config.toml
num_key_value_heads = 8
intermediate_size = 4608
norm = "rmsnorm"
norm_place = "pre"
norm_eps = 1e-06
rope_theta = 1020.0
qk_norm = true
extras = ["some layers without positions", "some layers without attention", "local attention windows", "shifted keys", "capped logits"]
init = "normal"
schedule = "wsd"
decay_shape = "pow"
batch_tokens = 131072
doc_mask = true
Each number is 128 + 32 x the weight over its row's rms, rounded and kept within 0 to 255. Layers, rows and columns count from 0. The size above them is the row's rms in percent of the matrix's.

# layer 4 MLP up, 4608x768, rms 0.0245, rows 2480-2492, columns 0-127
size [103  94  99  99 103  87  96  97 104 111 101 106 101]
[[160 129 130 120 102 134 143  92 183 190 165  96 149 119 150 146  98 127 169 136 149 139 147 127 102  40 129 122 107 141  97 139 120 153  85 111 153 107 141 111 140 150 110 129 119 139 150  86 210 132  61 116 112 150 168 153 121 115 170 125 200 102 136 201 180 125 143 133 186  99  86 101  94  88 133  81 202 105  99 173 141 149 157 207  66 193 132 120 145 204 148 200 126 153 126 107 119 172 130 116 111 129 145 167  69 107  66 137 150 157  83  52 157 164 109 141 116 103  98 159 130 104 117 145  83 118 136 161]
 [108 126 125 116 198  98 121 164  91 100 105 165 115 129 124 132 134 144 159 147 181 137 158  99 115 130 122 102 150 133 130 175  85 147 153 139 116  52 146  92 141 130 126 179 129 111 167 152  94  84 123 171 125 177  90 114 162 110 171 162 153 144 233 159  92 170 134 138  78  90 116 153 116 123 127 194 125 111 122 137 152 134 125 105 146 161 152 133 171 169  35 130  72 174 181 138 168 144 122 166 109 132 162 135 150 102 125 158 131  65 122  87 166 142 148 158 160 173 121 177  46 105 164 132 132 135 121 141]
 [133 128 109 101 173 114 229 105 134 150 110 203 126 148 133 129 135 170 125 143 183 112 184 144 115  99 174 152 126 195  69 123 196 156 185 190 160 129 102 193 150 133 147 136 110 102 136 119 128 146 190 153 143 111 110 184 110 125 169 120 135 161 138  97  99 137 113 109 118 107 187 103 115 120 152 118 133 102 133 184 151 132 170 158 111  96 165 173 137 148 150 140 162 112  98 114 112  96 141 158 133 164 103 157  95 112 132 127 130 122 143 172 134 117 184  95 117 146  48 128 154 147 154 117 106 122 199  78]
 [ 82 119 110  91 103 135  77  79 185 171 162 174 158  92 123 179  91 124 149 100 124 146 168  45 129 129 105  91 126 116 121  98 140 185  80 185 121 153 133 127 131 165 137 154  89 131 133  78 152  94 158 147 145  56 127 178 145 125  74 123 126 122 173 144 149 145  98 165  87 163 134  79 143  82 158  85 161 138 103 161 135 139 151 168  97  95 152  76 104 132 161  93 110 110 176  33 131 119 134 109 167 163 133 117 108 142  65 127 122 130 162 129 136 122 152 103 137 134  67  89 129 164 146 132 153  87 149  91]
 [143  92 133  81  88 143 170 131  66 107 177 157 140 118  85 162 154 119 160 139 117 143 133  85 101 173 185 128 110 130  95  76  96 144 107 120 130 160 108 154 149 162 156 157 123  99 161 139 194 132 114 141 166 161 141 164 128 122 128 178 123  87 180 172 139 142 140 127 136 144  91 108  45  57 162 139 172 149  84 129 100  90 160 186 116 146 145 160 140 130 128  97 151 101  74 100  86 134 153 139 111  99 132 151 141  92  95 157 148 131 117 118  90 184 167 163  81 131 141 144 200 230 111 143 135 107 145  99]
 [101 151 151 133 158 120 138 133 129 124 112  64 133 102 130 142 111 194  93 143 144 169 104  94 146 111  45 135 122 187 147 100 106  91 119 104  92 149  92 143 142 196 124  92 153 146 150 160 149 121 164 160 140 104 172 151 135 115 120 117  95 142 136 134 124 140 110 124 131 140 101 133 144 139 162  75 105 146 106 100  72  69 155 111  95 127 149 108 109 110 105 120 169  83  99  83  99 122 144 164 102 108 121 131 135  98 125 151 134 134 102 101 135 133 115  67 135 112 102 170  79 144 106 170 151 147 127  69]
 [122 165  36 138 151 121 221  78  89 105 200 170  66 205  63  99 130 170 200 137 138 107 162  57  95 105 125 119 105 157 138 102 140 135 154 166 163 166 182  77 115 181  22 157 106 117 144 139  81 147 152  97 161 138 157  88 140 147 116 102 117 127 127 136 153 171  63 152 102 113 111  61  96 119 134 116 109  77 120 156 129 135 137 201  87 166  91 158 141  77  79 115 104 175  97 134 119 142 106 119 110 161 178 104 100 103 127 119 148 107 118  88 147  98 160  37 177 123 183 143  77 113 128 127 123 150  89 122]
 [131 136 119 146  65 117 157 166 141 179 152  96 142 135 121 147 148 136 153 137 172  94 112 151 114 137 105 144 111 213 151 120 146  94 133 146 199  97 104 142 133 141 123 109 146  70 163 129 123 163 138  96 159  74 125 122 104 115 181  74 144 124  95 166 182 111 176 136  99 178 121  60 115 180 116 102 109 125 154 151 170 109 152 129 154 132 140 110  99 133 136 102 114 127 145 107 100  85 150 116 137 161  76 174 116 144 137 167 155 128 106 188 128 191 133 124 109  71  96 111 103 119 130 160 140  93 178 152]
 [129 120 125 105 115 123 152 143 122  84 170 137 140 131 104 164 221 144 131 100 106 102 107 113 151 119 116 117  97  99  96 135 155 100 120 129 136 149 102 112 110 141 149 126  85 103 147  71 212 100 153 121 123 134 170 155  99 122 130 133 127 164 174 172 107  63 123 112 119  90  87 134  80 156 169 116 199 186 101 113 142 106 181 171 154 130 161 114 155  89 158  88 160 165 130 110  93 114 120 127 180  69 170 110 114 121 104 146 143 167 128 146 149 137 157 135 134  62 203  74 120 122 164 168 128 131 136  91]
 [174 177  77 111 113 108 141 141 135 207 168 210 111 145 105 164 118 162 148 105 112  97 118  93 139 108 128 113 117  91  85 100 113 106  75 125  80 123 160 191 105 169 145  70 122  43 170 125 140 192 193 124 126 125 151 149 103  61 182 123 124 116 163 105 133  94 157 171  91 155 134  77 133  85 141 112 108 121 111 156 180 128 148 126  66 129 110 118 134 122 116 162  76 153 147  98  83 202 140 164 149 169 132 221  94 156  82  95 174 111 105 141 144 132 115  93 146 111 149 136 113 100 127 124  99 192 114 159]
 [135 189 105 115  82 135 119  81 124 109 139 185 129  80 121 122 156 140 170 112 126 113  88 142  91  91  86 115 134 135 154 106 112  88  80 193 137  99 128 107 124  82 150 140 106 135 142 107 116 127 165 127 117  93 108 116  90 122 141 129 179 139 166 116 130 128  88 127 137 129  74 149 129 121 108  26 112 102 157 130 109  47 146 123 113 136 126 118 100 103 116 136 124  98 138 147 122 132 131 173 103 102  88 132  97 137 104 155  91 170 124 107 150 116  92 147 149  73 159 121 135  70 119 112 130 153 132 113]
 [108 137  87 128 185 136 122 137 107  89 101 111 148 125 139 124 150 134 112 134 178 174 103 176  90 158 127  57 181 112 100 175 120 151 173  52 167  62 162 125  93 147 131 183  98 112 205 121 180  78 125 114 158 143 128 179 147 157 125 220 102 118  89 130 145 106 163 165 112 145 121 163 104 109 162 105 124 114  97 173 134 167 163 147 104 132 122 136 140 143  83 127 175  97 123 104 163 108 106  73 107 180  99  96 153 136 145 210 158 121 135 141 141 142 135 138 137  71 108 105 190 117 113 163 138  78 181  94]
 [123 101 125 150  78 175 118 101 118 165  88 129  85 145 147 145 154 102  55 133  84  87 102 174  68 116 143 160 156  82 120 171  67  89 151 144 107 117 114 155 117 168 118  98 116 138 138 128 168 160 133 102 132 135 155 174 159 109 190  96  71 126 143 166 110 131 152 158 135 142 118  26 151 134 112  94 108 167 126 149 119  66  82 148 127  93 153  96 111 160 117  97 183 123 111 133 127  65 190 123 116 115 112 109 116 115  62 112 123 151  73 127 138 130 106 123 143 148 191 137 148 118 157 180  81 137  95 173]]
# layer 4 MLP down (transposed), 4608x768, rms 0.0194, rows 2480-2491, columns 0-127
size [102  91 100  99 103  82 101  96 105 108 101 105]
[[157  93 131 107  47 190  83 137 199 133 127 164 117 191 116 161 122 103 140 168 137 133 134 131 113 115 148 108 107 155 166  85 107 152 159 111 102 119 112 145  99 120 134  97  86 118 142 204 147  87 115 175 156 137  79 166  46 167 121 159 111 117  49 119 129 144 142 130  93 145 108 161 122 160 131  85 189 128 137 122  95 103  89 142 104 118  83 103 100 178 111 172  75  88 186  96 131 148 163  87 158 118 106 112 128  92  96 115 128 180 143 122 119 132  77 185  69 159 191  87  86  70 117 152 149  99 161 123]
 [118  93 134 146 120 158 126  82 119 125  71 175 152  69  64 183 140 145 114 107  93 147 174 149 139 112 148 122  69 143 186 152 116 146  75  68  96 106 121 140 130 168 108 111 117  82 133 125 161 146 184 131 190 136 151 125 164 123  89  93 113 199 164 121 163 130 109 146 125 139 111 151 125 156  93 205 178 178 156 133  73  90  87 115 132 136 156 142 125 147  91 129 141 146 108  93 113 146 114 179  80 148 129 110  97 158 161 157 123 151 118 132 175  92 132 127 147 152 132 123  85  85 115 100 146 141 136  68]
 [120 140 130 127 130 112 127  86 141 122 125 127 149 110 111 144 201 114 145 169 166 163 107 130 173  92 134 160 140 128 151 141  98 128 135 109 132 122 143 176 159 164 127 166 152  84 127 130 116 118 159  96 111 195 142 143 164 151 145 211 143 100  81 138 165 181  47  96 170 138 171  89 119 133 208 114 133 157  73 147  76 145 121 135 104 159 148  70 124 107 160 183 194 118 107 135 147 145 161 147  65 111 139 100 130 111 147 121 161 203 154  94 131 146  57 109 153 127 120  87 120 157 171  95 102 220 193 125]
 [ 90 174 159 111  87 144 143 120  79 154 156 149 150 174 110 195 111 131 126 116 186 150 154 106 103 139 111 138 168 177 147  97 125 143 149 140 110 150 181 151 147  57 146 171 147  92 129 142  99 101 118 137 129  81  75 130 127 112 137  99 157 160 137 121  74 166 212 168 121  60 149 153 124 116 177 226 155 120 117  92 104 160  85 119 119 123 114 122 108 147 123 123 143 161 143 134 112  93  47 111  86 100  87  93 144 152 132 121  71  87 154 122 110 140  92 160 111 116 100 117 144 242 116 177 104 115 132  79]
 [153 100 135  96  67 109 177 126 128 139  92 205 128 144 132 162 148 151 126 138 127 118 186  99 192 124 176 122 179  58  90 165 123 137 129 143 120 162 208 183 135 174  90 204 178 133 157 128  74 129 100 112 150 120 104 136  95 103 141 128 135 116 117 135 108 126 124 145 153 165  88  63 116 125 122 153 114 114 176 116 126 149 117 138  99  53  98 137 103  80 132 127  96 139  66  97 135 153 146 163 129 155 160 143 147 148 139 130 108  70 160 137  94 129 146 124 140  49 152 137 181  85 148 197 118 147 142  91]
 [ 89 119 131 124 128 169 103 156 112 131 144 150 139 111 139 147 113 137 136  99 132 144 104 179 120 159 159 106 119 136 110 132  45 127 136 156 184 116 149 173 165 118 153 167  94 146 114  86  78  88 117 163  69 159 116 136 132  90 206 104  76 172 135  93 158 140  82 135 157 129 164 121 149  94 122 133 108 155 157 107 139 149 141 152 116 122 166 130 169 124 130 122  98 147 139  39 190 121 151 157 103 136 166  89 151 131 145 107  51 167 133 182 110 155 127 123  52 126 144  80  70 150  92 139  95 142 124  62]
 [119 151 183 164 123 137 133 111 137 187 112  97 125 170 123 106 125 171 153 120 176 141 141 122 199 123  95 119  98 142 159 119 151 140  72 173  83 196 162 124 106 103 116 115 140 129 154 183 116 104 102  85 125 122 163 165 111 134 108 194 112 137 105  90 144  80 115 121  64 134 135  49 130  55 106  87 184  98 124 139 136 117 118 152  89 113 140 123 174 136 121 117 180 158 142 189 143 160 158 130 156  98 137 125 132  50 141 143  87 184  89 143 130  10 178 151 128 145  65  85 139 105 189 157  62 152 131 118]
 [121 119  83 120 153 144 128 194  33 109 119 180 103  76 134 100  81  82 113  93  99 124 146 171  48 168 167  87 103 104  69 171 134 128 142 112  55 140 119 125 173 130 179  71 136 107 166 137 156  80 133 105 119 144 109 106 121 140 143 147 116 142 130 158 151  93 134 139 131 139 111 108 172 152 111 125 104 108 123 145 128 182 107  79 109 124 103 153  89  84 117 107 147 164 131 171 105 142 120 118 110 139 125 101  80 105 143 106 164 106 104 142 163 198  89 132 170 219 167 127  74 121  85  70  87 120 146 125]
 [130 127 172 118 146 133 114 146 138 114 110 123 144 151 112 117 109 149 129 156 142 165 106 129 115  73 114 140 108 101 143 168  88 145 116 109  50 107 139 102 175 178 179 139  97 126 112  44 136 155 157 120 132  50 123  48 149 120  63  64 179 163 140 162  92 100 110 124 123 144 130 103  55  73 147 131 138 160  79 132 116 106 176 169 144 114 116 171 126 134 115 149 105 202 151 162 115 113 133 136 149 128 204 202  33  82 127 107 154 123 163 158  84 148 102 105  76  74 110 144 163 101 116 146 152 141 168 118]
 [159 212 126 132 112 126  95 187 105 173 123 125 127  94 149 118 109 110 132  87 140 179 113  63 152 107 106 163 108  82 132 119 180 123 142 157 141 149 130 182 157 156  91 171  55  96 123 178  99 121 117 119 168 128  95 113 153  48  98 144 130 102 125 102 129 127 145 125 168 107 209 146 143  96 177  84 135 147  99 142 181  71 172 124 126 140 141 148 165 155 155 112 143 140  87 145  87  72 110 152 177 152 119  87 138 142 174  98   7 104 197 131  98 119 132 100 101  60 142 113  92  77 142 121  81 157 135 119]
 [162 113 155  82 117 157 152 180 153 123 131 173 110  70 166 121 180 183 145  28 115 149  73 133 119 108 155  84 121  99 151 109 130 107 120 142  43 113 144 121 145 116 107 154  75 176  72 115 149  87 108 124 111 178  78 171 141 144 151 117 131  82 150 134  87  90 142 130 182 137 122 124 141 108 148 145 143 116 128 163 187 151 107 120 130 141 143 127  72  88  61 123 184 169 113 102 165  91 123 138 125  79  63 148 143 147 130 163 125  96 153 113 185 135 128  62  67 103  63  83 139  90 197  69 170 109 103 166]
 [106 126 148 182 118 146 162 131 117  78 104 129 131 113  91 181 142 172  93 125 119 135 149 117  82 168 176 146 138 126 102 173  52 114  93 151 144  95 112 137 110 147 153 125 128 156 112 146 186  96 124 171 133  53 115 140 140 106 122 122 123 139 167 131 131 180 181 161  91 160 116 108  95 110 149  73 108 116 131  88 116 134 101  67 128 103 141 115 107 104 113  84 122 122 157 105  88 137  96 156 124  92 132 116 103  74 160 109 111 115 123  76 123 154  91 117 107 154 109 101 164  50 148 141 136  74  80 146]]